Part of a small language model's weights.
Size: 14 layers, width 128, 4 heads of 32, MLP 512 GeGLU, vocabulary 1024, 3.8M parameters.
Architecture: RMSNorm before each block, rotary positions, tied embeddings.
Training: a variant of SOAP for these matrices, 274M tokens, 4561 steps.
Each number is 128 + 32 x the weight over the matrix's rms, rounded and kept within 0 to 255. Layers, rows and columns count from 0.

# layer 8 attention value, 128x128, rms 0.125, rows 43-127, columns 0-63
[[121 122 182 139  82 134 123 144 106 139 112 116 123 134 141 126 140 135 122 122 129 185 140 149  83 149 179 115 106 132  79 137 109  91 114  84 156 161 137 180 126 136 132 141 170 101 120 132 129 146 143 105 125 101 161 129 112 101 127 125 152  96 148 157]
 [190 111  95 109 139 139 126 139 140  72  80 133 136 122 147 164 130 108  83 114 158 133 124 130 128 117 101 143 127 128 116 164 133 127 113 145 163 120 154 149 121  82 132 136 135  67 137 150 110 111 164 127 112 113 125 124 152 155 108 124 151 174 120 101]
 [112  75 162 121 151 151 149 155 149  98  90 153  96 110  70 125 119 123 141 105 104 131 105 104 126  95 134 157  87 100 132 118 141 171 123 135 116 148 126 134 133 133 158 125 156 122 115 185 122 144 133  95  95 145 101 125 139 184 124 129 121 153 179 162]
 [116 136  89 101  73 105 146 112 101 112  97 111 140 158 147 174  92 150 130 133 138  87 131 130 131 127 149 133 145 145 118 115 173 169 100 181 167 156 109 101  67  97 124 123  87 104 157  85 175 134 156 126 141 108  90 112 114  81 139 131 120 152 119 133]
 [127 135 108 162 158 132 146 161 118 121 165 133 149 144 129 131 117 113 123 155 146 166 121  62 164 128  77 162 178  93 120 122 117  87 122 113 110 112 129 111  62 125 131 111 102 178 132  74 151 123 107 130 144 106 128 100 128 136 113 180  92 149 116 133]
 [127 147 149  90 154 142 108 187 125 109 147  99 109  95 128 110 117 103  80 134 118 129  64 186 119 133 171 105 179  67  93 169 133 138 129  73 129 150 133 154 107 152 160 152 136 123 142 121  91 172 129 108 136 113 149 139 160 115 146 113 150 143 105 160]
 [ 91 121 147 161 157  92 132 183 116 138 141 107 123 149 139 135 124 134 103 117 127 137 116 134 149 129 127 176 142 169 159  76 193 149 107  80 145  92 160 121 136 160  94 112 129 166 148 152 131  97 152 128 105 107 134 122 134 164 115 160 118 144 125 119]
 [144 123 141 163 126  72 174 175 111 121 149 124 222 105 195  67 192 116  86 133 115  98 118 113 131 110 150  96 131 119 132 145 137 183 107 136 104 129  91 162 147 159  96 149 118 146 182  69 130 140  94 167 110 131 119  91 114 204 190  57 116 120 168 128]
 [ 84 168 141  71  72 112 200 139 112 135  83 131 100 111 104 176 105 161 151  87 128  96 184 135 131  93  74 143 140 125 131 151  98  84 200 113 159 100 129 160  89 144 140 136 119 137 137  73 134 121 114 112 136 127 162 167 118 105  88 149 161 134 157 133]
 [ 97 122 142  99 132 116 132 134 108 138 179 135 156 158  84  68 126  73 143 169 116 156 106 133 160 172 135 129 115 142  88 121 137 145 113 196 120 125 104 107 152 119 147 153 164  99 142 148  96 130 119 133  92 109 113 166 150 117 102 114 108 136  88 141]
 [123  98 186 126 120 127 118 147 137  86 100 122  88  89  98 145 106 150 110 115 123 110 136 156 122 162 108  88 154  97 131  91 105 177 143 180 142 125 167  84 147 157 114 136 122 115 153  86 166 164 161  93 136  94 125 106 151  68 158 150 129 117 133  88]
 [112 117 164 162  87 161 107 137 118 177 127 111 124  84 152  92  94 136 145 145 125 126 135 106 166 129 114  83 161 118 184 127 127 121 144  99 104  75 141 158 122 135 159 172 132 197 105 131 147 135 126 141 152 138  79 133  99 130 136 132 118 166 172 104]
 [111  84  69 187 110 154  99 148 162 126 139 142 146 167 130 139 155 101  93 101 110 173 109 120 161  83  98 156 154  73  89 104 131 141 102  72  77  67 126 114 132 111 146 105 154  84 126  77 102 132 106  88 133 136 140 104 139 164 135 191 100  76 141 175]
 [114  54 166 159 155 136 123 105  91 147 155 140 161 116  78  71 112 156 128 135 123 154  99 157  72  99  86 116 120 120 160 163  86 111  93  87 122  95  85 115 156 124 146 124  53 134  88 147 133 143  89 147 158  86 165 110 139 132  86  67 157 163 109 128]
 [ 84 114 106 150 123 184 113 154 138 165 167 143 165 166  94  52 103  79 123  86 130 147 113 143  76 105 137 133  82 121 137  68  87 133 153 101 112 155 110 122 135 100 139 168  97 131  97 144 158 157 154 122 136 137 107  88 161 136  71 187 146  96 129 138]
 [159 163 146 143 101  77 138  78  74 143 121  92 127 147 113 115 117 153 143  89 170 126 101 141 118  86 151 149 120 145 152 117 120 119 130 135 125 107 147 124  94 156 148 158  97 126  95 180 174 107  95 128 149 192 112 151 124  72  67 133 190 185 155 189]
 [ 85 129 125 112 117 148  97 126 102 105 126 161 162 126 138 118 118 134 169  91  81 170 141  89 113 141  97 106 162 128 181  85 118 130 186 143 153 117 155  82 116 120 163 146 122 157 162 160 100 130 119  88 113 162 133 101 114 189 113 136  97 149 164 134]
 [131  83 127 132 163 142 154 162 118 117 125 105 113 155 141 156 157 106  87 123 127 138  88 131 127 155  79  91 108 115 144 154 147  98 149 129 118 163 100 141 129 155 114 106 125 123 104 127 127  97 169  76 123 129 112 100 117 121  79 114  84  99 140 172]
 [122 127 151  92  82 166 109 154 107 218 116 110  73 115  99 119 106 137 116 125  92 135 112 147 104 157 111 132 131 161 110 119 102 155 125 143 141 168 168 125 145 139  85 132  71 108 132 129  74 114 121  56  93 142 134 119 113 130  81 183 131 148 120 107]
 [126 126 150 109 108 152 169 116 140 115  94 117  85 114 144 118 122 148 132 103 172 160 134  39 138 113 117  96 122 127 126 114 174 104  81 171 125  99  66 149 132 122 142 161 144 140  61 137 114 120 109 137 102  77 129 104  92 130 162  91 121 119 130 142]
 [ 40 123 116 148 127 115 121 117  87  89 136 140 170 147 129  89 148 128  90 156 124 129  66 114 127 155 117 104 110 123 119 105 148 145 119  90  53  63 110 105 164 131 114 151 122 121 152 165 138 125 147 164  98 132 159 140 164 132 135 198  70 117 163 152]
 [153  52 137 145  95 152 136 103 115 138 178 140 127 102 120  97 116  94 147 143 173 136 157  89 171 135  80 183 106 131 153 154 100 127  87 131 152 136 146  93 142 121 170 163 122 108 141 140  84 155 114  70 126 158  94 111 149 159 125 141 131  91 133 104]
 [ 76 108 111 109 123 168  99 143 145  92 135 119 108 161 128  97 104 191 115 123  91 155 144 119 114 133 125 152 127 156 167 134 180 107 145 120 142 107 112 118 151 109 184  77  74 151  89 101  81 107  94 137 163 115  95 136 124 153 132 156 175 177 106 123]
 [168 119  65 219  99 128  71 110 152 131 148 127 139 143 123 144 142 115 138 162 138 156 141 129 134 163 116 159 108 118 125  46 109 159 134 101 130 148 103 129 109  96 136  94 112 143 179  74 152 143 133 113 121 181 105 110 111 149 131 112 116 108  82 129]
 [ 46 104 124 178 123 157 125 127 133 148 129 159  98 129 135 125 152 120 189 133 133  86 144  87 165 111 109 103 138 150 162 156 145  82 171 135 143 143 137 146 160 105 112 112 117 133 146 136 125 138  64 114 118 105 105 148 143 110 177 124 121 146 117  88]
 [158 117 101 161 109 158 117 154 130 128 137 225 125 141 172 163 133 135 115 107 159 133 112  82 172 118 141 183 127 141 125 107 106 194 102  81  90 118  77 145 145 125 105 119 162 120 157 117  98 121 123 133 124  87 135  44  84 104  84 150 137  98 125  77]
 [127  82 108 197 133 130 111 131 108 160  69 116 128 120 160 150 153 148  83  96 133 119 158  60 129 133  68 128 171 111 101  85 125 138 146 144 137  63  90  87  96 154  84 137 104 110 141 147 136  74 114 119 165 178  76  78 103 120  77 127 171  56 112 152]
 [153 164 100 124 121 123 153 117 104 147 121 174 147 148 153 157 119 147 164 177 134 136 141 114 143  89  74 115 142 130 106 190 136 119 119 108 116 113 126 161 150  91 138 118 159 160 133 141 119 103 121 118 176 128 113  90  61 167 138  97 150 104 102  47]
 [151 136 115 137 137 182 105 210 127 129 118 155 153 171 116 149 131 133 127 148 126 155 123 144 160 142 156 185 176 101 118 131 156 175 193  74 103  92 102 123 131 102 113 119 109 133 116  99 116 164 123 159 167 151 111 133 114 169  79 101 138  89 138  97]
 [110  92  95 126 139 106 106  99 121  97 143  65 124 137 143 125 125 132 104 148  84 122 151 144 123 121 145 133 138 102 188  98 152  90 194 127 162  99 175 177 120 109 134 113 115 109 126 126 176 126  94  88 134 169 133 175 164 105 140 125  68 179 146 140]
 [113 134 110 103 123 118 107 122 162 141 109 165 105 119 142 130  86  98 129 107 124 132 116 134 126 146 128 175 134 141 136 132 123 179 120  83 116  88 118 150 160 113 108 117 113 140 186  86  67 158 161 140 133 166 141 168 151 122 151 140 130 145 120 124]
 [ 87 135 123 174 135 143 110 121 131 143  72 129 134 106 114 176 111 150 138 147  73 171 157 124 149 146  67  73 139 105 103 120 148 118  92 131 110 149 185  83 142 126 138 124 100 121 105 120 162 112 104 105 205  73 125 169 123 165 155 114 132  81 100 125]
 [102 129 119  95 160 123 189 104 156 114  85 146 131 145 107 123 136  87 136 132 139 122  96 121 158 104 105 125 183  85 123 107 140 109 100 106 133 117 119 144 134 148 115 114  70  73 100 111 145 123 141 133 108 129 110 172 123 143 153 159  94 118  91 115]
 [156 129  98 163 101 131 116 121 117 103 136 123 160 117 190 121 115 119 130 175 147 109 125 158 131 115 131  80 134 154  61 124 168  64 138 123 192 146 114 121 108 133 166 116  94 144 152 111 130 110  87 129 158 115  97 143  78 142 141  82 161 128 133 134]
 [108 157 135  90 156 138 118 131 158 111  83 124 125 127 121  75 131  80 132  80 149 119 101 144 158 144  90 167 173 127  97 160 137  67 146  87 112 128 114 139 117 133  83 122 100 154 155  80 125 158 183 121 186 114  78 106  76 147 120 144 163 164  89 146]
 [101  99 118 142  96 111 121 147 141  97 163 139 144 155 111 143 157 103 159 144 146  97 126  99 120 129 170 135 120 174 155  94 130 116 141 156 182 103 189 162 160 153 185 161 150 123 150 146 116 133 125 149  97 188 165 135 140 124 123 117 154 168 170 114]
 [ 97  93 166 164 184 118 155 115  87 133 187 142 152 137 108 126 128 155  58  67  74 116 104  87 128 131 128 120 158 105 151 176 133 112 109  73 131 116 131 114 169 187 139 101 157 153 107 131 111  76 133 145  67 100  94 122 174 178 139 162  82 136 134 165]
 [111 141 120 140 120 109 101 110 122 141 140 137 133  97 132  82 118 116 163  99 128 127 105 103  78 149 158 154 107  87 177 132 126  56 124 106 120 146 136 141 101 144 123 142 136 123 187 152 118 137 165 129 150 159 141 117 178 125 154  86  62  99 147 155]
 [101 140 129 144 135 156 153 114 165 138 141 142 101 138 120 144 136 131 122 146 122 181  99 160 139 127 124 155 117 160 139 134 113 200 152  98  94 118  44 162  95 194 150 125 152 104 158 130 131  77 120 169 151 156 117 130 150 152 137 132  95 181 112 148]
 [111  61 127 172 136 118 106 101 120 136 119 141 130  44 131 120 164  60 198 158 107 156  60 103 104 112  87 115 119 128 126 164 168  84 131 165 116 105 149  88 135 164 112 109 114 182  86 182 132 155 151 121 124 143  94  86 111 108 157  74 141 170 127 141]
 [107 158 107 150  72 107 150 151 119  85  91 127 110 166  91 107 181 157 150 110 126 130 103 103 166  79 102 143 122 124 126 146 140 123 195 113  87 109 141 104 149 178 121  83 129 150 164 129 131 109 124 122 142 158 135  96 137 175 123 112 104 109 119 124]
 [ 93  74 177 137 121 135 169 121 131  81  98 135 124 109 115 118 141 171 127 136 125 142 100 126 110 100  81 171 137 154 136  79 110 116 141 112 134 117 127  75 153 159 124  94 104 137 115  81 137 144 163 150  80 181 120 149 177 181 143 130  75 120 145 147]
 [150  96  94 153 112 139 130 168 140 164  58 141 132 116 114 148 118 151  89 109 123 145  86  75 112  86 127 143 130 140 127 116 145 165 159  89 143 128 188 104 101  78  67  91 108  99 153 122 150 174 151 126 132 145 178 115 118 130  89  87 117 127 101 104]
 [156 145 139 119 119 112 139 106 103 136 103 101 164 114 170 125 132 126 126  80 142 107 124 143 138  98 191  70 139 143 144 127  69 120  90  69 146 102 121 114 115  98 114 100 139 168  97 138 145 134 129 205 130 108 109 115 131 106 140 131 159  94  81 137]
 [185 102 150 137 171 154 145 163  77 157 120  97 156 125 128 120 168 138 144 139 137 173 153 103 114 150 103 149 178 100 123 119 171 144 115 118 140 169 155 136 127 123  98 100 108 156 139 119 128 137  71 151  95 125 110 133  99 148  94 146 121 108 100  85]
 [ 63 123  96  68 131 176 166  99 136 108 125 127  85  74 140 108  70 146 152 108 133 168 144 172 113 106 141  92 126 161 148 141 122 130 163 108  97 156 113 199 114 120 216  76 170 148  99  68 139 126 181 140 141  94  89 176 175 147 206 147  88 130 160 119]
 [119 165 140 179 134 147 118 114 111 117  86  84 132 139 136 163 154 138  86 157 133 126  97 104  80 115 147 100 149 140 135 141 160  94 113 114 128  87 104 115  90 174 137 154  90 109 161 112 181 102  95 183  71 128 151 153 106  85 135 120 120 128 141 145]
 [100 114 144 165 148 162 166 174  73 153  82 142 144 158 141 130 148 123 106 138 198 107 101 123 146  88 118 116 153 145 160 157  94  82  91 112 148 125 148 152 156 151 135 126 150 137  91 170 123 148 141 116 125 157 133 114 160 130 135 149  95 103 196 116]
 [203 159 110 129 140 127 110 140 130  81 187 126 108 184 117 176 155  78 156 103 150 119 142 118 135 120  83 104 167 156 187 155  95 139  95  97 167 150  97 130 136  88 127 166 131  78 113 108 136 120 152 129  95 121 107  56 101 148 127 112 147 175 164 144]
 [119 109 208 130 152 125 152 136 137 112 166 128  72 125  94 118 128 183 144  89 110 150 210 159 122 135 139 124  66 126 137 170 132 129 174 148 140  86 190  76 137 138 134 114 118 188  77 163 176 129 126 120  87 102 118 136 161 170  85  79 135 103 117 120]
 [162 133  97 171 132  93  55 115 160 136 138 152 139 114 120 131 174 106 149 133 118 138 118 145 115 118 139 155 131 110  94  97 192 144 135 108  73 105 107 123 137 100 112 106 157 151 109 164 129 122  76 134 108  92 137 148 110 119 149 123 199 143 135 110]
 [ 82 137 140  32 141 171 142 141 139 201 171 121  93 117 152 136 170 118 149 112 108 148 143 149 122 134 156 111 113 164 183 183 125 130 153 158 134 173 127 141 174 134 158 144 153 129 180 112 101 151 143 148 101  82 109  98 119 153 120 166 113 128 102 137]
 [ 91 142 140 118 164 145 118 125 114 186  35 160  83 103 148 131 160 141 124 130 175 102 107 139 133 118  98 104 131 106 132 120  98 151 154 124 132 123 113 116  81 175 100 110 141 124 141 120 101 128 189 147 126 192 116 143 141 103 127 116 116 174 145 127]
 [122  62 134 125 117 103 126  68  14 169  53 106 196  77 113 191 145 169 128 195 138 159 129  81 146 102 134 102 118  88 103 104  99 106 122 182 129 172 159 191 128 174 200  87 130 104 122 121 133  41 123 135 144 113 136 101  60 167  92 136 146  73  90 123]
 [165  62 124  60  98 117 168  90 145 169 173 112 113  89 146 104 188  80 147 151 102 138 126  48  88  50 177 111 169  71  57 137 164 120 114 147 120 139 215 164  90 152 181 176 122  56 159 125 147 117 129  94 141 100 181 150  82  58 170 190 196 105  65 110]
 [167 106 103 120 114 172  91 130 158 123 123 198 138  22 172 215 114  83 141 170 115 110 164 184 101  78 140 157  90 105 144 138 140 115 193 187  74 116 103  58 135 157 171 187 201  96  65 103 142 123 177 166 113 129 133 138 104 108 145 130 167 133  86 111]
 [180 109 147 173 122 184 146  52 124 131 118 103  86 193 104 185 149 180 196 174  60 181 125 141 155 200 125 113  83 135 106 185 129 151  56  90 152 240  89 138 156  92 160 124  52 223 182 157 107 139 184 161 148 122 133  77 124  72 108  83 163 110 217 105]
 [135  92 166 109 163  99 127  75 100 167 166 107  99 126 165 114 134  35 142 166  70 176  92 138 148 187 141 112 114  67 183  68 132  99  87 161 146 109 105 162 176  81  57 183 143 148 185  87 134 166 155 147  95 165 147 169 149 123 200 119  42 107 107 108]
 [180 157 176 111 147 154 130 200 146 106  49 163 131  98  66 131 117 151 136 125  82 119 124 145 127  78 121  41  95  19 206 122 119  99 168 125 101 156 124 124 193 141  55 141  71 136 182 134 128 131 158 103 183  47 185 166 123 188 198 156 106 143 106  88]
 [ 80 229 113 124 103  76 177  78  95 197 104 142 121 154 125 140 188 122  81 113 149  78 169 131 100  96  58 103 174 159 155 170 168 118 103 116  96 138 182 100 112  46  68 111 141 131  91  92 145 149 114 146 188  98 135 226 145 206 152 136 204  83 188 159]
 [111 108 163 138  65 101 225 157  50 145  97 112 113 104 128 186 133 141  78  41  89 111 176  78 143 162 160 114 108  93 120 185 145 196 176 178 122 171 145 163 118  79  94 167 145 147 130  37 159 190 140 197 127 136  80 123  89 198 127 125 122 129 171 162]
 [126 204 165 129 144 195 123 147 152 140 189 120 126 172 127 123 158 141 129  98  80  62 132 116 141 124  67 101 212 134 166 126 153 174  74 198 156 113  98 144 136 184  65 154 101 180 174  40 107 139 144  38  74  89 144 153 101 111 200 134 102 102 111 212]
 [119  98  62 191 158 134 112 115 122  75 131 180 122 166 105 175 134 158  67  87 138  96 110 111 148 149 168 164  78  97 148 100 183  98 124 145 186 146 170  99 147 182  89  76 137  58 116 134 187  96 124 103 175  87  60 118 180 155 131 146  83  95 131 195]
 [ 36 118 107 218 112 176  96 139 250 125 144 144 130 121 162 137 151  92 105  39  80 134 111 111 149 132  88  80  94 170 134 197 137 121 100 168 122 129 161 155 128 132 110 186  94  77  49  78 157  86 108 116 146  65 168  99 164  75 156 129 167  83 232  79]
 [ 99 137 134 125 146 135 242 122 148 153 148 172 156 178 143 166  45 135 200 136 117  81 124 123 111 183 126  99 131 100 138 133 132 103 179  78 164  36 126  30  71 188 148 122  90 101 163  88  97  92  88  96 124 159 128 134 221 118 147 136 154  65  55  71]
 [139 160 150 117 152 110  91 139 141 155 141  80 115 182  83 173 153 115 112 138 133 184 145  97 143 148 152  66 193 129 124  40  62  73  97 127 115 146 158 140 142 147  98 140 167 145 146 130  96  96  36  95 154  91 143  80 132 175  42 174 173 119  85  95]
 [184 141  92 106 119 149 161  10 145 161 104  79 187 133 160 108 129 196 198  88  73 215 125 110 133 146 120 142 130 128 205 147  95 112 152 135  86 143 178 101 111 118  82 144  74  66 130 155  88 141 153 163 153 148 117 134 182  54 121 171  69  87 133 158]
 [ 83 122 106 130 128 172 149 105 231 158 151 165 168 148  27 180 159 146 130 115 180 119 102 117 155 143 195 134 170  96  76 140 169 171 146  45 140 113 203 133 148 176  71 170 199 116  80 100  84 112 171 129 190 167 133 201 109  49 123  88 108 123 137  95]
 [135 182 136 120 150 123 128 179  69 255 149 134 120  90 133 159 139 124 142  79 106  90 180 207 120  92 199 148 201 148  63 151  69 135 128  79  93 137 134 120 145 158 137  68 124 117 153  84 108 135 106  98 139  94 127 161 132  79 155 124 126 126  42 142]
 [194 193 145 124 184 110 188  97 147 127 205  82  88  99 123  98 121 131 136 136 177 138 128 147 110  58 121 216 193  64 121 142 137 167 166 142 169 106 112  93  83 147 155 222  89 145 101 139 176  83 110 134  92 184 182 150  78 139 175 117 137 147 122 113]
 [ 99 152 153 142 112 170 199   0  87 132 133 147 144  65 113 178 124  99  76 127 147 170 158 107 148 148 147 191  89 171 134 119 144  57 146 107 147 141  86 226 124 132  79 121 147 108 140 161  66 133  80 120  99  89 101 181 149 199 101 110 182 168  90 122]
 [ 54 161 145 171 119 170 115 136 176 118  99  98 106 119 162 130 136 167  98  85  86 133 115 167 129 133 241  99 126  84 136 151 104 134 199 109  21  98 207 134 102 114 147 111 156 158 211 171  75 104 161 117 107 255 125 152 110 192 216 156  93 184 203 128]
 [188 168 176 134 157 132 154 131 107 161 115 194 120  75 171  96 169 149  82 140 131 209  83 112  70 135 125 190 141 224  63 151 193 155  80 130 162 120 180 131 131 113  90 114 141  85 177 157  85 186 129 109 160  81 158 122 159 190 108  92 170 211  91 134]
 [182 135 120 123  70 125  51 129 160 161 154 104 151  89 153 190 186 171 148  82  81  96  80  94 145 144 183 210 124 172 208 149 193 103  98 102 156 115 126  55 186  81 132  88 113 150 160  80  50 147 114 118  86 153 112 191 144 140 137 175 164 138 153 129]
 [144 156 103 137 126 102  90 166 223 174 116 167 172 151  83 149 170 131  61 101 101 132 146 108 170  87 123 132 113 173 140 174 115  20 151 167 114 120  87 162 127  48 137 100 129  96 109 221 174 145 178 141 110 148 116 122 100 104 126  57  78 116 127 151]
 [ 93  86 149 151 112 172 142  27 124  90  94 143 147 206 103  80  50 132 209 138  82 168  96 154 160 100 160 128 153 153  69  89 114  86  82 180 131 128  83  56 116 114 168  94 113 118 104 160 255 172  76 126 179  79 121  89 122 154 173  73 128 126 155  97]
 [ 90  71 134  76 102  97  95 169 139 140 146 193 116  89 191 139 102 114 146 186 137 108 131 203  90 157  41 121 141 116 180 149 179 120  91 142 199 173 141  79 129 204 119  86 132 117 133 152 111 118 179 219 149 164  98 153 113 124 127 176 155 147 142 174]
 [141 140 128 100  85  68 132 124 139  63 154 154 168 137 149 130 148 115  97 168 186  90 131 188 132 103 201 165 143 122 112 155 102 137 155  91 157 142 210 146 103 110 102  46  63 191 155 146 124 170 152 173 198 129 201  65  83 162 129 107 127  81 181 160]
 [128  11  87 156 182  90 105 200 152 104 197 153 129 130 141  84 184 133 175 135  23  70 163  84  96 103 129 115 132 172 154 147  86 117 136 111 209 190 200 124  77  80  98 141  96  81 132 141 133  93 149 165 180  63 135  76 119 177 130 142  98 193 123  81]
 [ 40 115  94  74 107 135  92 145  90 174 213  96 137 166   1 155 174 164 148 232 118  95 152 185 135 195  87 114 168 199  97 149  97 107 104 170  41 127 155 150 167 170  77 142  58  85 114  86 130 100 165 143  59  95 104 116 107 138 138 135 127 126  61  89]
 [224 150 139 105 160 103  82 115 109 126 102 121 159  61 162 109 140 138  79 121 137  64 116 100 175 198 123 152 128 103  89 129  56 127 102 188 113 131 111 142  99 129  55 109 120 206  59 220 125 103 186 154 133 102 127 153 157 121 154 152 154 105 115  99]
 [120 140  97 216  81 140 109 152  75  67 156  84 130  76 196 143 121 152 124 159 120 151 171 112 112 180  99 113 163 138 147 128 106 131  11 107 135  77 126  75 105 186 105 184  65 103 134 103 104 124 135 112 141 204  92 155 125  99  76 111 189  96 103 149]
 [213 161 119 118 169 109  72 144  59  87 154 107 105  77 128 137 168  94 140 118 195 165  58  98  79 173 115 125 111 107 202  77 164  89 137 101  59 104 140 110 145  99  95 130 154  96 135 185 109 163  36 108 122 124 110 137  54 102 161 158 102 114  83 178]
 [140 147  54 111 199 219 107 107 164  88 143 133 124  99 108  78 121 125 184 112 163  80 149 132 148  78 201  83 148 144 165 134 129 113 158 117 174  63 145  63 179 118  25 114 101 166 184 149 168  96 143 147 144 143 107 162  67  88 150  95 201 154  89 163]
 [158 115  71 117  79  28  94 190 119  95  29 133 117 105 112  85 130 165 151  72 135 137 162  96 145 136 109 149 115 148  79  90 194 137 105 178 192 138 143 116 120 103  88  97 189 106 168 166 141  45 111 205 126  87  76 134 145  38 154 155 130 149 132 126]]